{
  "num_key_value_heads": 5,
  "head_dim": 32,
  "qk_norm": false,
  "attn_scale": 0.177,
  "beta2": 0.95,
  "final_lr_fraction": 0.0,
  "doc_mask": true
}
Each number is 128 + 32 x the weight over its row's rms, rounded and kept within 0 to 255. Layers, rows and columns count from 0. The size above them is the row's rms in percent of the matrix's.

# layer 2 MLP down (transposed), 640x160, rms 0.131, rows 548-590, columns 0-79
size [103  92  87 107  85  91 114  96  98 107  93  96  96  98 103  94 105 101  98 100 102 112  94  92 110  94 103  94  89 100  80  89  94  98  86  95  90  93  93 100 115  93 106]
[[134 155 129 187  98 148 149 141  90 145 166 134 146 112 166 162 180 109 146  89  64 144 149 148 124 110 181  76 163 177 140 153 202 132 128 101 124 149  94 151  85 154 120  88 126 114 118 136 100 110  94 169 147 159  81 161 147 135 119 121 214 174 113 224 130 117  69 179 122 118 139 100 107 132 168  84 165 127 118 165]
 [ 94 150  83 125 157 160 109 125  97  95 152 123 146 116 161 136 116 132  88 176 126  73 140 150 150 106  70 119 159 107 142 140 161 128 125  51 129 152  97 182 119 141 162 146  95  83  80 148 172 112 175 156  95 114 126 173 156 131 161 148  67 125 111  87  88 121  95 162  93 124 135 123 119  91 127 190 106 131 146 164]
 [124 132 174 127 111  98 150 108 130 151 153 157 145  93 116 144 111  91 104 102  80 149 109 166 119 108 135 157 181 176 141 176 135 115 136 149 130 164 119 178 207 131 134 125 176 161 167 162 178  59  77 138  85 145 116 103 101 167 165 135  76  93 126 156 146 166 153 156 109 131 108 137 109 116 138 135 179 177 113  61]
 [103 127 121 112 117 103 119  86  85 100  85 130 104 144 138 153 154 153 116 191 128 132 112 122 180  93 147 153 104  82 122  54 138  68 113  95 147  35  93 134 121 181 133  98  69 108 133  79 115  92  91  97  98 153 135 104 123 110 146 103 161 158  98 154  93 170 158 134 139 173 137 142 134 129  89  85  88 223  71 118]
 [149 149 115  79 147 147 161 161 135 139 112 130 119  95  99 152  75 151  88 129 128 121 132 125 174  87 128 129  50  96 107 155  96 114 136 103 175 233 144 125 139 135 147 131  99 181 137 167 139 107 125 177  91 147  40 135 131 137 138 114 103 157 117 190  79 133 153 138 127 138 130  99 143 174 119 152 126 141 122 139]
 [127  87 151  97 133 150  64 114 120 149 120  97 145 127  98 132 189 124 122 186 153 160  74 166 165 154 129 103  99 173  64 144 131 103 131  63 130  73 116 110 136 156 148 148 137 126 109  61  86 152  96 142 109 142 176 130 157  77 125 143 141  73  69 161 156 103 110 122  93  99 124 109 133 179 140 148 170 188 113  93]
 [121 146  65 116 174 139 119 171  61 117 126 121  87  89  94 110  51 130 172 139 163 115 109 187 130 128  91 144  98 157 136 104 131 141 168 181 143 144 162  99 117  79 132 137 127 123 141 110 166 158  86 143  99 111 107 129 135 120 157 182 146 127 141 101  91 120 147 144 203 116  89 109 189  99 112 168 106 140 154 107]
 [154 154 110 152 181 145 110 172 127 131 150 202 141 182 128 108  83 120 180  87 129 175 122 112 107 163 203  79 129 156 129 120 153 167 190  98  99 112 120 129 165 144 181 182 144 134  75 173 166  72 111 112 132 162 163 109  68  94 126 194  92 137 167 177  78 127 177 158 146 140  98 167 124 134 101 146 157  92  92 126]
 [149  80  82 119 112 113 106 110 154 121 185 160 100  97 108 147 141 191 122 152 145 154 146 148 132 137 110 163  74 117 108 159 115 177 113 106 132  87 119 110 102 134  71 105 110  99 144 168 159 162 213 132  91  81 129  66 135 137 163  79 145 115 133 118 105 119 116 104 190 145 115 104 102  96 172  92 128 166 106 165]
 [130 180 105 125 129 191 159 158 168 169 121 148 156 175 106 141 108 141 104 177 107 120  96 145 157 137 132  93  80 127  75 154 105 107 151 183 112 147 152 154 138  83 113 168 102 124 120 116 173  93  88 119  72 177 134 179 103 158 107 139 116  86 135 191 167 115 141 130 139 152 118 110 190 150  77 123 198 147 114 154]
 [174 102 122 100 179  98 108  92 145 133 113 109 165 117 124 134 127 156 165 220 158 168 117 132 124 194 157 179 126 157 102 129 110 132 104 174 118 160 112  88  99 153 161 160  97  67 149 155 163 151 125 162 129 117 162 121 131 107 108 150  86 113 143 108 158 121 184  28 100 156  95  73 124 183 133 118 119  85 153 154]
 [ 75 117 123  66  66 162 140 129 117 105 141 135 142 121 114 100  89 120 117 137  97 107  73 144  71  75 134 134 107 171  35 185 105 135 161 101  91 142 167 144 180  85 102 207  61 178 119 125 147 131 145 102 103 118 154 138 135 107  81  78 151 145  98 153 108 128 145 110 184 149 107 116 158  96 137 150 156 109  91 162]
 [ 81  95 153 127 135  93 142 121 167  99 158 113 168 110  66 112  94  96  84 150 146 137 126 182 118  75  81  53 143 143  48  87 137 124 134 126 134 117 100 137 128 123 144  70 122 106 192 147 193 116 105 131  85 111 123 101 118 124 148 146 142 133 123 169 123  71 166  69 116 170 200 133 133 130 125  95 137 102  99 123]
 [164 152 173 216 153 114 108 138 132 125  93 160 111 116 101 109 127 132 161  91 164 146 118 155 131 129  88 115 188 154 145 121 120  81  99 157 138 144 124 152 177 135 123 152 126 106  79  99  96 111  85 141  95 135 114 125 124 153 111 136 108 155 126  79 157 108 151  72  72 134  97 109 105 172 119 128 101  65  66  90]
 [ 90  97  93 151 160  98 172 135 126 165 137 106 122 104 141 117 117 185 205 159 110  33  73 148 171 168 113  73 167 134 131  76 112 147 136 169 120 170  70  90 126 138 137 119 132  91 113 209 115 147 174 139 200 114 112 117 123 107 153  77  85  79 143 132 137 181 124  66 113  99 125 125 141 142 104 126 143 134 172 123]
 [178 101 108 103 116  59 144  99 140 101 152  74 114 189 161 134 114 107 106 183 138 118 147 184 122 203 120 115 114 115 160 120  81 188 101 158 171  99 155  72 144 117 158 110 185 143 127 123  87 149  88 149 155 127 140 196 153 153 154 105 109 132 109 119 150 135 104 197  65 135  63 164 136 203 165 127 157 143 108 100]
 [ 85  45 169 103 170 132 161 162 111 107 160 112 106 123  74 156 106 165  82 185 135  99 112  76 153 134 125 107 100  45 175 144  94 139 145 134  94  93 122 120 125 109 104  47 138 106 128  99 136 160 205 113  47 112 133 109 110 140 123 125  97 151  72 113 119 123  59 113 107 142 119 111 128 113 108 119 155 101 168 100]
 [128  70 161 155 143  68 110 174 139 125 188 112 133  69  85 103 113 142 140 121 115 110 121  96 155 159 130 113 123  49 127 176 130 102  79 130 153 134 123 148 124 111 182 110  95 107 108 182  89 155 133 148  95  29 132 155  74 157 174 141 141 155 130 126 132 121 154  42 127 137 143 103  48 120 167 130  94 137 110  37]
 [118 117 132 176 137 137 172 171 114 133 148 103  56  87 151  71 152  85  80 116 161 169 154 157 133  73 104 139 133 136 124 153 112 133 135 127  99 160 126 179 100 202 131  61 141 185 102 196 113 140 127  30 193 116 100 155 125 113 138 149 126  79 129 135 141 161 191  94 108 100  85 124 140 117  74 121  89 100  87  74]
 [118 125 157  90  94 136  58 106 162  87 109 114 100 122 170  97 150 150  98 161 153 160 122  92 146 152 105 121 120 167 170 128 126 136 178 148 150 156 189 111 163 181 129 157 111 143 136 171 126 108 124 114 124 116 153 141  91  95 145  89 180 114 179 126 158 139 132 119 131 137  94 139 172  99 133 106 130  70 196 101]
 [127 172  64 130 233 123 126 126 104 144 107  90 127 153 153 159 127 142  66 147  69 181  63 130 146 141 116 140  91 110 122 184 131 124 101 128  41  95  94 125  98 156 134 137 126 131 132 135 116 115  88 125  92 144 156 166 153 143 103  87  68 189 142  89 138  75  91 131 135  54  87 135 127 133 178 134 169 178 165 137]
 [157 159 124 122  86  81 122 130 124 102 190 125  75 147 169 144 155 149 103  92 116 130 108 136 136 212 128 127 128 105 152 148 176  95 182 190 205 113 141 140 162 118  80 123 181 162 111  93 102 123  84  98 126 180 128 146 129 157 177 105 151  85 131  84  73 132 174 154 171 121  66 182 171 119 133 112 146  79  93 128]
 [160 137 158 110 186 108 112 101 139 101 170 116 164 233  88 159 140 134  85 118 101 156 100 194 142 168 165 153 110 158 164 111 135 144 134 159 149 153 138 123 174  70  57 112 138 112 144 149 114  88  88 146 140 153 146 132 165 101 183 184 142 124 144 156  88  95 134 133 163 201 125 153 168 110  79 127 130 122 145 111]
 [154 178  93 174 177 120 155 127 169 170  98 116 153 162 136 121 127 119 165 112 150 140 169 168 100 178  84 130 167 184  93 103 137 178 121 119 132 148 146  82 135 157  82 149 147 153 115  85  90 123  95  90 105 215 125 143 158 143  98 129 127 160 154 172 149  99 110  80 129 138  89 140 177  93 199 117 102  74 166 107]
 [ 98 181 123 118 102 140  82 165  74 138  85 188 163 198 123  77 116 107 193 148 115 168 116 140 131 149  96 132  75 140 171 187 116 154 107  97  89 181 165 139 148 134  84  55  85 170  92 116  52 170 150 140 140 151 121  41 108 136 166 121  90 136 182 181 126 134 108 169 134  91  97 117 162 120  85 162 154 165 148 102]
 [124 130  90 158 106 107  97 120  76 108 174 149 120 104 126 130  83 197 149 152 154 154 108 168 127 117 138 170 113 100 156  89 113 139  84 117 154 160 124  94 157 103  83 151 111 123  93 151 121 124  79 145 151 118  83 218 118 159 120 121 172 119 126 102  76 116 157 109 120 119 112 116 143 131 146 134  94  99 151  58]
 [114 166 155 114 131 115 114 105 195 147 109 156 159 129 147 183  56 191 114 108 140 101 180 124 167 131 160 125 127 113 154 198 104 108 154 150 175 138 129 131 139  60 101 127 121 157 129 146 132 150 102 165 139  83 139 157 132  67 113 109 124 109 112 132 118 138 152 146 118 120  83  58 225 151 187 149 136 133 104 127]
 [111 160 155 105 104 105  95 116 149 160 151 192  47 117 138 167 101 116  94 104 148 160 105 162 147 107 132 138 161 105 127 112 147 104 145 144 152 119  94 175  82  76 164 116 170 176 163 134 113 151 110 106  97 145 142 170 115 125 143 118 143 151 128 158 108 112 141 110 109 124 142 135 126 106 141 163  80  93 107 116]
 [ 98 184 135 157  82 136 177 124 141 104 161 133 141 116 173  85 186 106 139 158 116 168 102 112 138 208 127 163 154 147  78 172 148 165 139 200 114 125 195 143 145 138 114 146 144 190 116 177 139  95  88 169  80 163 141 168 141 137  87 120 121 126 110 182 119 136 150 154 126  73 179  95  97 176 136 173 140 136 109  90]
 [151 174 175 147 122 159 120 151 113 104  71 208 140 137 194 102 109 137 142 111 158 162 166 116 108 125  90  97 110 147 188 149 150 136 188 150 154 103 112  70 155 124  94 183 113  82 157  39 117 137  91 137  90 143  94  97 100 105 137 114 181 136 101 137 103 131 145 158 140 133 171 136 110  86  31 126  69  93 120 128]
 [126 141 139 126 108 152 146 108 105  96 124 154 139 131 141 116  79 197 112 112  64 105 178 137 122  65 147 117 148  98 128 162 166  70 161 142 133 150 140 115 100 116  96 149 153 204 127 206 132 147 120  83  98 162 168 101 125  63 146  89 133 121 170 109 134 170  97 142 126 134 125 117 173  73 120  92  83  62 153 123]
 [127 143 108 102 168 160 153 244 169 151 132 140 117 113  84  83  90 176 126 105  97 153 144 126 171 141 171 123 106 130 171 115 113 154 118 114 202 115 121 149 138 182 102  89 110 138 100 122 123  90 119 132 107 101 141 124 125 113 100 132 131 137 145 110 129 164 135 113 149 124 135 118 154 133 117 116 109 152 138 121]
 [129 144 116 141 160 116 141 131 185 111 128  94 156  65  17 142 143  75 120 136  85 177 119 177 121  95 113 147  88 160 119 149 106 104 142 145 176 194 137  93  95 182 152 126 165 153 156 125 110  77 103 154 156 149 163 132 101 155  71  97  86 107 161 186  75 128  95  87  65 132  97 105  94 101 130 154  89 131  98 112]
 [100 134 131 121 115 198 122 149 142 135 121 146  94 122  46 156 131 156 137 150 139 113 168 143 150 111 133  82 143  87 113 109  95  86 138 136 219 112 120 124 101 157 124 137 140 132 146  55 113 141 143 138 150  91 161 106 102  91  95 178 124 112 138  64 124 114 125 100 185  96 121 170 108 161 124 131  89 162 143 102]
 [143 144  49 127 191 155 146 173 161 110 166 161 132 142 126 137 145 142 125 132 129  92 121 108 107 152 156 111 190 157 110 120 140 115  98  96 156 104 119 114  98 121 226 177  77  87 138  64 145 113  89 125 140 194 104 129  68  97 136 114 199 124 155 180 167 135 160 142  81 145 150 144  99 153 162 132 121 136  75 146]
 [152 132 123 155 152 125  81 165 101 115 127 179  74 109  78 138  90 127 124 126 197 111 118 181 134 127 113 123 121 147 112 102 209  84 154 140  74 129 106 140 114  55 108 147 136 138 151 108 163 122 102 100 107  97 159 152 128 109 153 168 144 176 101 128 126  90 103 115 130 102  55 168 130 157 101  98 161 118 137 156]
 [ 90  91 187 125 170 147 112 121  82 134  93  75  83 150  98  82 104 136 121 102 163 125 120 200 166 102 152 148 126 151 103 158 140 167 142 134 169  99 142 149 167 144  52 183 140 150  72  94 145  88 111 154 103 144 133 144 174 162 138  97 132  99 122 107 139 142 144 132 141 143 141 178  83 127 146 124 105 122  87 160]
 [ 71 131 121 125  61 115 134 105 152 159 120 105 175 161  83 168 155 123 163 145 176 187  72 154 211 183 146 197  84 124 103 171 129  98 103 118 168 115 111 115 121  81 146  75 145 110 143 119 142 125 126 111 115 133 151 180 136 133  84 131 121 142 114 160 148 119 122 149 130 119 147 101 143 175 135  58 131 105 168 136]
 [ 86 153 169 123 140 134 128 105 121  74 129 105 137  88 151 146 124 138 119 125 118 163 136 159 134  97 137  91 215 151  70 108 162 163 148 115 143 117  95 146 159 168 138 136 167 170 131  90  85 152 135 198 133  86 142 132 149 125 147 146  99 112  76 126 104 120  84 113 106 139 154 142  28 119  71 191  74 181 105 133]
 [126 159 116 148 117  84 138  64 176 151 176 126 133 122 155 115  77 102  97 114 114 131 127 169 168 149 152 124  92 125 148 178 144 109 160 103  86 146 134  66 116 156 140 129 141 124  88 124  65 122 106 211 146 124 181  92 106 122  46  82  97  73 133 124  77 135  88 174 153 145 156 117  65  85 136 155 118  95 165 100]
 [157 137 140 152 126 122  88 178  75 120  82 164  87  88  60 120  89 149 101 105 134 113 169 129 139 182 135 156  69 116  99  94 167 121 103 223 149 127 120 108 176 124 129 110  96  91 169  94 179 133 170 133 151 138 106  80 144  83 136  92 122 165 116 105 143 191 105 124 128 178 103 207 163 142 170 143 101  88  96 156]
 [105  95 104 141  76 133 150  75 102 121 146 139 139 145 144 127 168 170 119 120  99 134  68 136 117 153 130  92 110 167 157 144  62 107  78  99  35 122  82  60 141  83 123 132 110  97 183 125  90 129 100 125 114 105  97 116 119 180 145 136 122 135 100 173 144 163 169  78 133  96 162  92 146 154 174 116 142 195  88 151]
 [121 109 105 129  93 144  49 131  82 181 132 133 188  97 112  90 147 113 123  78 153 140 169  84 158  97  99 146 123 128 141 160 151 103 116 102 158 147  82 117 168 125 112 168 124 114 181 152 125 132 104 102 135 183 130  69  81 132 149 157  92  54 116 186 117 137  98 115 135 166 141 114 128  98 132 104  92 154 100 104]]
# layer 2 MLP up, 640x160, rms 0.136, rows 549-590, columns 0-79
size [ 85  83 114 108  95 106 117  99 102  90  99  92  93  93 103  98  95  88  97  95 111 111  92 113  98 101 100  97 108 116  92 104 102 110  88  91  98  87  98  96  92 108]
[[193 130 145 149 110 172 151  96 111 111 176 151 129 151 147 137 167 162 121 139 163  47 103 125 114 102  69 117 160 129 134 137  98 140 122 154  95 131 127 168 122 160 127 177 143  81  94 138 154  95 149  75 119  74  96 131 120 108 179 108  50 144  81 102  42 127 146 104 104 176 116 127 128 120 153 114 115 119 135  94]
 [143 102 147 140 174 172 123 204  93 107 157 135 131 158 134 114 169  89 159 126 186  72 137 121 106 110 125 130 110 184 149  86 108 194  99 117 113 146  92 127  85 102 105 110  97  89 153  54  87 149 162  75 149 147 152 126 172 136 147 135 218 140 115 117 110 105 169 168 130  91 130 198 143 172 164 136  97 162 209 158]
 [ 88  92 142 181 152 151 103 119 134 113 136 120 173 146 127 113 168  82 125 151  91  82 164 158 139 167 132 162 148 109  95  45 111 131 170 119 128 144  72 145 118 117  68 180 180 160  93 115 130  92 134 130 148 125 144 100 107 115  68 155 144 144 180 153 150 117 110 130 138 143 100 107 118 108 104 107 173  90 120 160]
 [128  77 153  81 165  92  99  74 116 125 107 136 168 154 156 169 111 148  99 129 146  80 166 112  89 123  53 180  70 149 172 106  88 129 208 172 175  78 165  84 138 130 150  78 138  46 138 178  91 176 139 119  83 151  99 155 135 110 129 103 142 158 115 156 134 175 115 171 114 124 155 167 121 195 138  99  92 120 105 126]
 [157 112 125 163  77 100 138 106 130 112 139 172  88 114 140 119 117  88 163 119 120  71 144 144 138 105 184 129 143 122 162 122 128 119 102 171 201 198 179 140 158  76 184 112 110 146 139 104 104 146 153 141 166 102  78 124 146 139  97 132 116 138 146 102  88  71 157 150 129 113 172 153 188  92 126  89  91 112 110 126]
 [130  92 142 132 169 130 110 115 113 139 145 106 104 118 170  80 143 154 145 126 142 110 107 150 151  26 110 124 100  91 147  94  90  77 140 118 135 131 103  91  68  47  99 100 111 113  80 174 149  99 148  97 135 104 118 161 113 102  93 119  89  82 132 133 131 114  86 187 145 100 188 128  77 100 104 117 117 113 136 154]
 [128 121 126 142 151  69 173  56 132 179 148 162  95 121 137 116 142 171 124 102 153 129 104 164 102 135  96 166 153 102 163 147  88 158 165 174 110  94  99 149 174 105  93  97 122  99 149 133  91 108  79 185 184 142 118 150 137 171  99 152 141  90 115  77 167  94  97 110 104 128 141  97 142 123 106 188 151 134 185 135]
 [ 75  96 111 143 101 121 145 156  99 195 101 150 180 134 138  70 170 127 191 160 102 141 116 148 144 132 152 152 130 190  95 119  65  84 107 176  87  95 140 138 157 133 139 120 174 143 148 134  99  44 125 100 115 114 110 139 145 179 191  98 117 143 139  84 136 138 156  97  94 121  80  77 164 113 183 106 113 132 166 125]
 [135 136 128  78 148 128  87 130 162  89 168 158 106 108 137  80 109 125 159 111 173 134 116 184 186 121 122 175 122 166 118  89  91 112 131 142  84 161 151 202 167  98 151 165 117 117 123  96 132 161 143 153 198 139 138 107 136 162 154  65  58 151  95 169 161  89 108 159 149 150 125 101  88 115 126 122 245  79 149 148]
 [107 124  98 160 120 102 163 120 162 116 114 177 172  79 152 105 114 115 133 141  72 112  91 121 106 137 152  79 188 134 116 104 153 195 148 136 102  88 113 142  95 122  80 163 126 165 157  97 122 172 125  92 156 129 174 113 132 144 139 104 117  82 113 126 169 116 145 102 108 197  97 133  87 132 180 165 195 187 193 145]
 [194 149 151 162 143 103 108 162 160 133 107 147 115 121 154  90 143  98 146 151 112 115 138 105  78 139 119 125  73  58 223 141  98 147  77  89  93  84 162 114 105 171 152 120 135 158 110 142  86 146 165 154 111 111 145 134 126  60 106 123 136  97 100 136 138 133  91 192 167 108 149  89 159 101 122 123 165  96 139 127]
 [112 164 119 161 100 111 112 159 107 100  88 158  64 147 158  97 146 156 104 115 147  59 123 133 173 152 111 144 107 152 158  99 137 130 185 137 148 115  90 177 109 143 145 186 133 136  90 122  87 140 110 101 146 128 131  92 150 138 126 129 112 138 170 119 113 162  52 127 134 160 145  94 134  97  57 134 191 111 148 105]
 [194  92 144 146 124 102 168 103 107 139 141 110  86 104 109 135  61 111 134 123 123 132 118 142 133  81 142  71 112 156 109 117  79 181 114 190 120 160 191 145 127 135  61  75 140 101 144  93 145 173 170 122 194 111 130 140 107 133  87 129 144  72 152 112 133 130  39 201 167  78 110 134 164 130  66 136 137 154 136 158]
 [125 155 188 135 147 103  88 127  98 140  80  91 103 121  98  75 163  94 145  81  74  90 158 119 163 178 128 126 156 133 135 124 105 144 185 129 123 191 116 124 104 111 127 114 100 149 163 125  91 133 101 131 148 100 151 130 105 130  85  63 165 112 172 161 160 150 140 138  72 134 119 153 144 123 169  97 139 140  74 141]
 [123 182 186 176 174 185  97 194  91 134 138 171 148 147  84  88 153 115 165  45 127 127 162 131 160 136 105 166 144 129 149 115 177  71 173 110 111 111  91 180 147 107  73 106 165 177 130 125 141 171 117  85 128 161 169 105  97 136 148 151 147 154 123 193  88 119 139 103 169 134 131 138 157 125 115 131 117 164 181 122]
 [112 128 112 107 117 219 109 158 195 119 111 109 127 127 111  92 144 140 120 144  79 103 151  87 128 105 145 173 138  96  79 124 129 106 127 144 111 145  83  62  86 121 121  92 115 107 149  58 131 145 152 119 103 137 121  98 172 148 136 138 126 173 117 116 192 128 142  78  96  88 100 146 118 170 151 165 149 163 128 105]
 [ 85 152 122 156 160 118  72 175 149 192 180 194 105 218 153  84 213 120 131 115 161 156 107 159 112 141 157 115 170 135 117 117 178 104 140 127 147 147  85  88 146 139  79 109 159 143 137 155 134  85 133 130 124 111 125 143 171 136 167 118 121 121 119  70 188  83 144 112 156 105 127  94 128 176 109  99  57 163 118 128]
 [172  77 135  97 134 116  70 152 140  74  71  84  93  72  96 171 148  64 133 116 125  93 121 140 136  95 144 144 111 118 158  95 209  70 160 164 168 137 172 112 149 144 140  95  46 135  90 138 123 169 100  74  84 125 141  97 115  94 191 127 154 126 171 100 103 159 157  78 105 120 122 117 105 138 159 153 159 101 146 110]
 [ 84  88 106 138  98 138  66 135 105  83 126 121  64 115 177 128 172 121 154  98 155 102  92 136 186 104  96 124 177 112  98 104 167  95 123  90 139 149 112  95 137 123 157  95 173 160 102  89 110 114 136 146  67 132  82 117 120 158 184 143  86 118 156 107 110 133 157  77 118 163 182 145 122  85 171 157 162 172 158 103]
 [122 101  99 172 146  93 129 108 197 139 125 139  88 131 128 177 103  90 117 154  86 120 119 100 110 213  95  84 134 124 150 102 148 176 127 175 127 165 114  77  97 205 126 166 113 125 110 123  67 117 142  86  61 151 167 104 126 123 129 129 153  78 124 178 122 154 142 118 157 169  52 128 151 101 148 170 141 113 119 183]
 [198 129 118 138 130  95 150 173 144 122 159  92 144 120 165 223 148 117 152 115 124 110  93 139 122  75 115  95 110 149 149 143  78 129 113 114  81 115  99 126 139  99 152 112 180  86  92 139 112 148 122 120 108  91 142 117 110 151 169  93 175 106 189  77 112 126  79 107  75 101 160 137 178 120 137  86 144  98 232 108]
 [107 133 118  98 140  71 151 120  83 170 187 160 130  45 151 101 129  83 169  95 103 136 117 153 182 146  88 105 164 106 151 147 139 153  96 122 107  94  94 107 106 122  94 129 132 152 123 131  84 125 136 138 104 103 111 132  92 130 168  95  92 162 136  88 166 104 158 120 116 139 153 137 106 181 173 142 101 124 191 151]
 [110  88 156  77 132 136  48 105 105  97 147  98 125 117 135 140 130 132 139 201 136 144 140 120 118 104 115 127  70 161 165 132 128 109  99  83 119 160 143 109 186 123 126 129  96  95 126 131 160 121 203 130 112  94 149 119 100 102 118 166 156  93 118 119 130 108 112 190 158 106 133 169 108 215 112 130 158 154 127 173]
 [152  99 181 119 199 110 151  87 171 118 160  96 102  66 148 120 105  77 138 107 148  74  71 127 138 100 194 128  83  99 109  79  70 103 150  82 145 123 115 177 134 142 171 126 148 112 103 125 138 115 128 141  97 135  99  85  97 101 145 158 101  97 149 115 125 132  95 177 100 199 113 176 131 165 179 142 121 176 139 133]
 [154  94 125  95 103 141 137 158 171  95 152 136 106 179 148  59 187  73 115 135 156 102 174  77 115 156 148 100 133 141 167 162  91  78 123 135 161 118 131 161  63 129 123 153 120 119 129 121 141 162 152 160 126 189 135 115 124 160 114 104 138 146 140 163 148 177 120 126  87  87 147 106 172  77 107  97 197 151 176 213]
 [ 86  62 145 120 101 104 137 142 174 173 134 165 146 165 181 127 155 160 148  74  96  99 117 137 110 193 142 138 147 128 148 136 142 127 162 146 101 112 155 156  80 140 136 130 121  95 184 176  94 111  96 126 108 159 120  86 155 114 110 150  92 115 124  92 162  94 140 153 135  67  93 153 162 104 143 127 127  60  68 113]
 [167 125  73 179 123 141 124 127  89 110 150  49 117 215 141 139 110 185 181 116  84 105  97 104 147 133 163 172 131 100 137 155  91 153 146 141 145  80 109  95 102  90 131 141  72 157 109 121 159  89 126 147 120 146 135 104 154 150  78 130 134 137 110 111  86 179  79 120 103 126 114  89  92  86 166 127  82 140 113 109]
 [154 174 138 138 107 161  66 113 148  92 126 107  74 144  92 123 158 108 131 135  76 153 102 111 110 138  97  75 138  88  64 143 118 156 137 167 158 117 189  94 141 125 130  88  67 140 138  92 178 104 141 151  99  70 184  92 161  78  95 112 147 156 137  77  97  97 151 173 164 186 112 155  93 113 151 106 138 111 161 109]
 [ 91 184 165 171 172 135 126  67 158 195 170 134 166 136  84 113 137 111 147 109 102 124 149 129 100 118 105 129 112 106 122 157  93  84  34 165 131 145 165 105  74 147 164 175 101 187 114 132  67 181 144 130 139 116 109 144 153 158  82 105  72 151 148 125 118 164 146 116 140 120 164 159 103 134  69 124  56 132 114 137]
 [104 160 143 127 160  95 101 180  99 168  98  84 105 114 124 149 159 106 122 127 144 114 102  92 130 213 116 123 150 172 117  95 128 149  94  94 119 120 142  98 103 165 157 102  94 111 130  55 158 111  88 152 115 118  72 118 137 128 114 196 137 148  89 149 143  26  80 126 118 110 123 107  99 200 175 196 131 179 132  91]
 [125 123 217 145 149 119  72 113 131 107 118 143 124 133 192 135 171  88 136 182 171 137  65 109 132 127 115 162 136 133 107 160 128  97 160  78 116 174  99 109 123 102 178 172 110 177 149 104 128 147 109 151 176 193  89 134 124 160 146 163 178 153 109 179 148 130 142 133 165 113 162 171 112 167 126 147  92 113 158 103]
 [ 98 123 154 139 187 151 166  96 160 102  92 119  81 161  49 158 108 128 102 111 123 107 163  47 183 149 116 146 153 127 147 153  43 157 114 121 204 130 104 139 141 149 182 122 167 156 112 177 132  95 139 114 105  97 115 103 113  72  77 145 168 134 170 125  77 103 171 143  81 108 143 113 127 134 155 161 130 150 105 123]
 [171 102 151 147 132 164 100 129  88 150  71 128 114 150 140 108 163 140  98 189 156 132 118 169 170 120  62 191 142  66 122 114 112  89 157  87 109  65 156 145 158 135 106 108 133 154 108  85 109 156 139  89  99 133 175 112 110 139 105  73 140 141 159 140 137 145 108  93 121  97 152 175  68 104 114 136 116 144  79 112]
 [175 135 158  82 132 105  93  94 109 110 133 121 141 159 130 114 130 181 131 145 117 176 125 177 148  72 126 158 105 113 204 144 122 122 125 175 189 144 141 180 162 116  40 149 157 185 125 146 118 139 124 135 148 121 142 130 128 150 123 158 164 135 110  88 119 137 110 135 160 117 100 120 125 140 138 171 164 144 169 143]
 [144 137 103 177 112 101 146 127 109 140 155 112  70 144 148 163  84 158 114 135 152  93 159 130  83 126 146 179  85  96 197 119 146 108 119 118  88  73  89 116 158 129 157 140 127 112 142 137 111 129  98 108 149 150 167  67 185 176 137 171 122 145  85 135 118 149  81 116 144  97 142 172 144 120 107 123  88  99 137 173]
 [100 142 194 158 114 116 125 106 139 127 101 131 137 152 183 118 140 104 151 148 191 169  52 134 111 142 171  76 110  85 125 122 103 128 114 175 102 201 140 148  98 135 127 111 138  89  99 138 115 153 133 125 101 126 145 121 161  93 103 199 128  84 132  99 150 143  86 177  76 175 110 151  96 157 169  62 103 133  64 137]
 [ 96  98 140 182 101 165  58 104 163 149 128  86 109 146 150 155 185 125 133 200 110 122 115 116 102 117 136 123 136 107 120  99  57  63 134 152 175 144 159 151 171 145 129 143 110  98 142 160 142 143 154 149  82  79 135 112 100 155 133 129 123 123 147 150 109 124 130 162 156 159 121 120 208 136 149 107 159 108 152 117]
 [126  83 181 147 113 163 180 156 115 173 162 127 147 135 113  86 123 133 160 102 138 127 122 109 167  69 100 125 106 166 106 109 154 131 149 148 177 171 125  99 109  80 124 121 147 143 132 105 116 111  92 119  81  92 134  70 138  95  82  99 146 104 136 136 148 139 128 107 150 109 188 158 156 125 155 114 141 123 138 124]
 [137 128 165 140 104 112 100 189 105 135  69 199 134 122 118 113 171 124 132 135 147  86 110 105 114 109 152  94 161 113 164 138 148 158 131 105 115 129 158 149 143 136 142 194  88 107  92 160 112 188 170 181 126 127 142 104  75 145 105  37 132 110 172 117 184 131 121 118 182 102 132  77 184 164  89 157  60 107 125 101]
 [132 162 158  99 116 147 100 140 185 162 103 138 149 171 100 101 109 116 108 192 121 144 119 158 131 138 115 101 110 220 150  91 102 122 161 126 138 123 184 138 201 151  98  90  94 162 165 127 130 123 148 122 183 141 100  72 128 156  75  51 162 142 156 121 131 155 121  78 103  91 128 130  83 103 111 160 200 108 139 183]
 [ 57 102 134 149 136 121 116 106 131 154 160 154 157 174 128 136 166 162  94 117 170 130 129  88 134 105 163 117 164  97 131 136  94 130 156 116 129 175 154 136 139 166 118 135 182 150  70  80  91 123 127  94 116 147 137 139 121 133 202  72 148  75 150 118 171 104 129 150 174 151  64 170 128 164 138 140 140 157 175 100]
 [ 82 142 159  94 167 109 133 109 167  93 209 114 106 155  96 177 140 208 136 148 110 134 136 128 103 136 135 147  92 146 146 142 110 118 147 125 127  94  86 122  97 127 130 171 109 196  98 120 139  77 103  90 169  96 107  58 180 140 143 135  98 101 170 138 109 152  76 162 137 161 136 112 148 125 131 119 190 148 110 204]]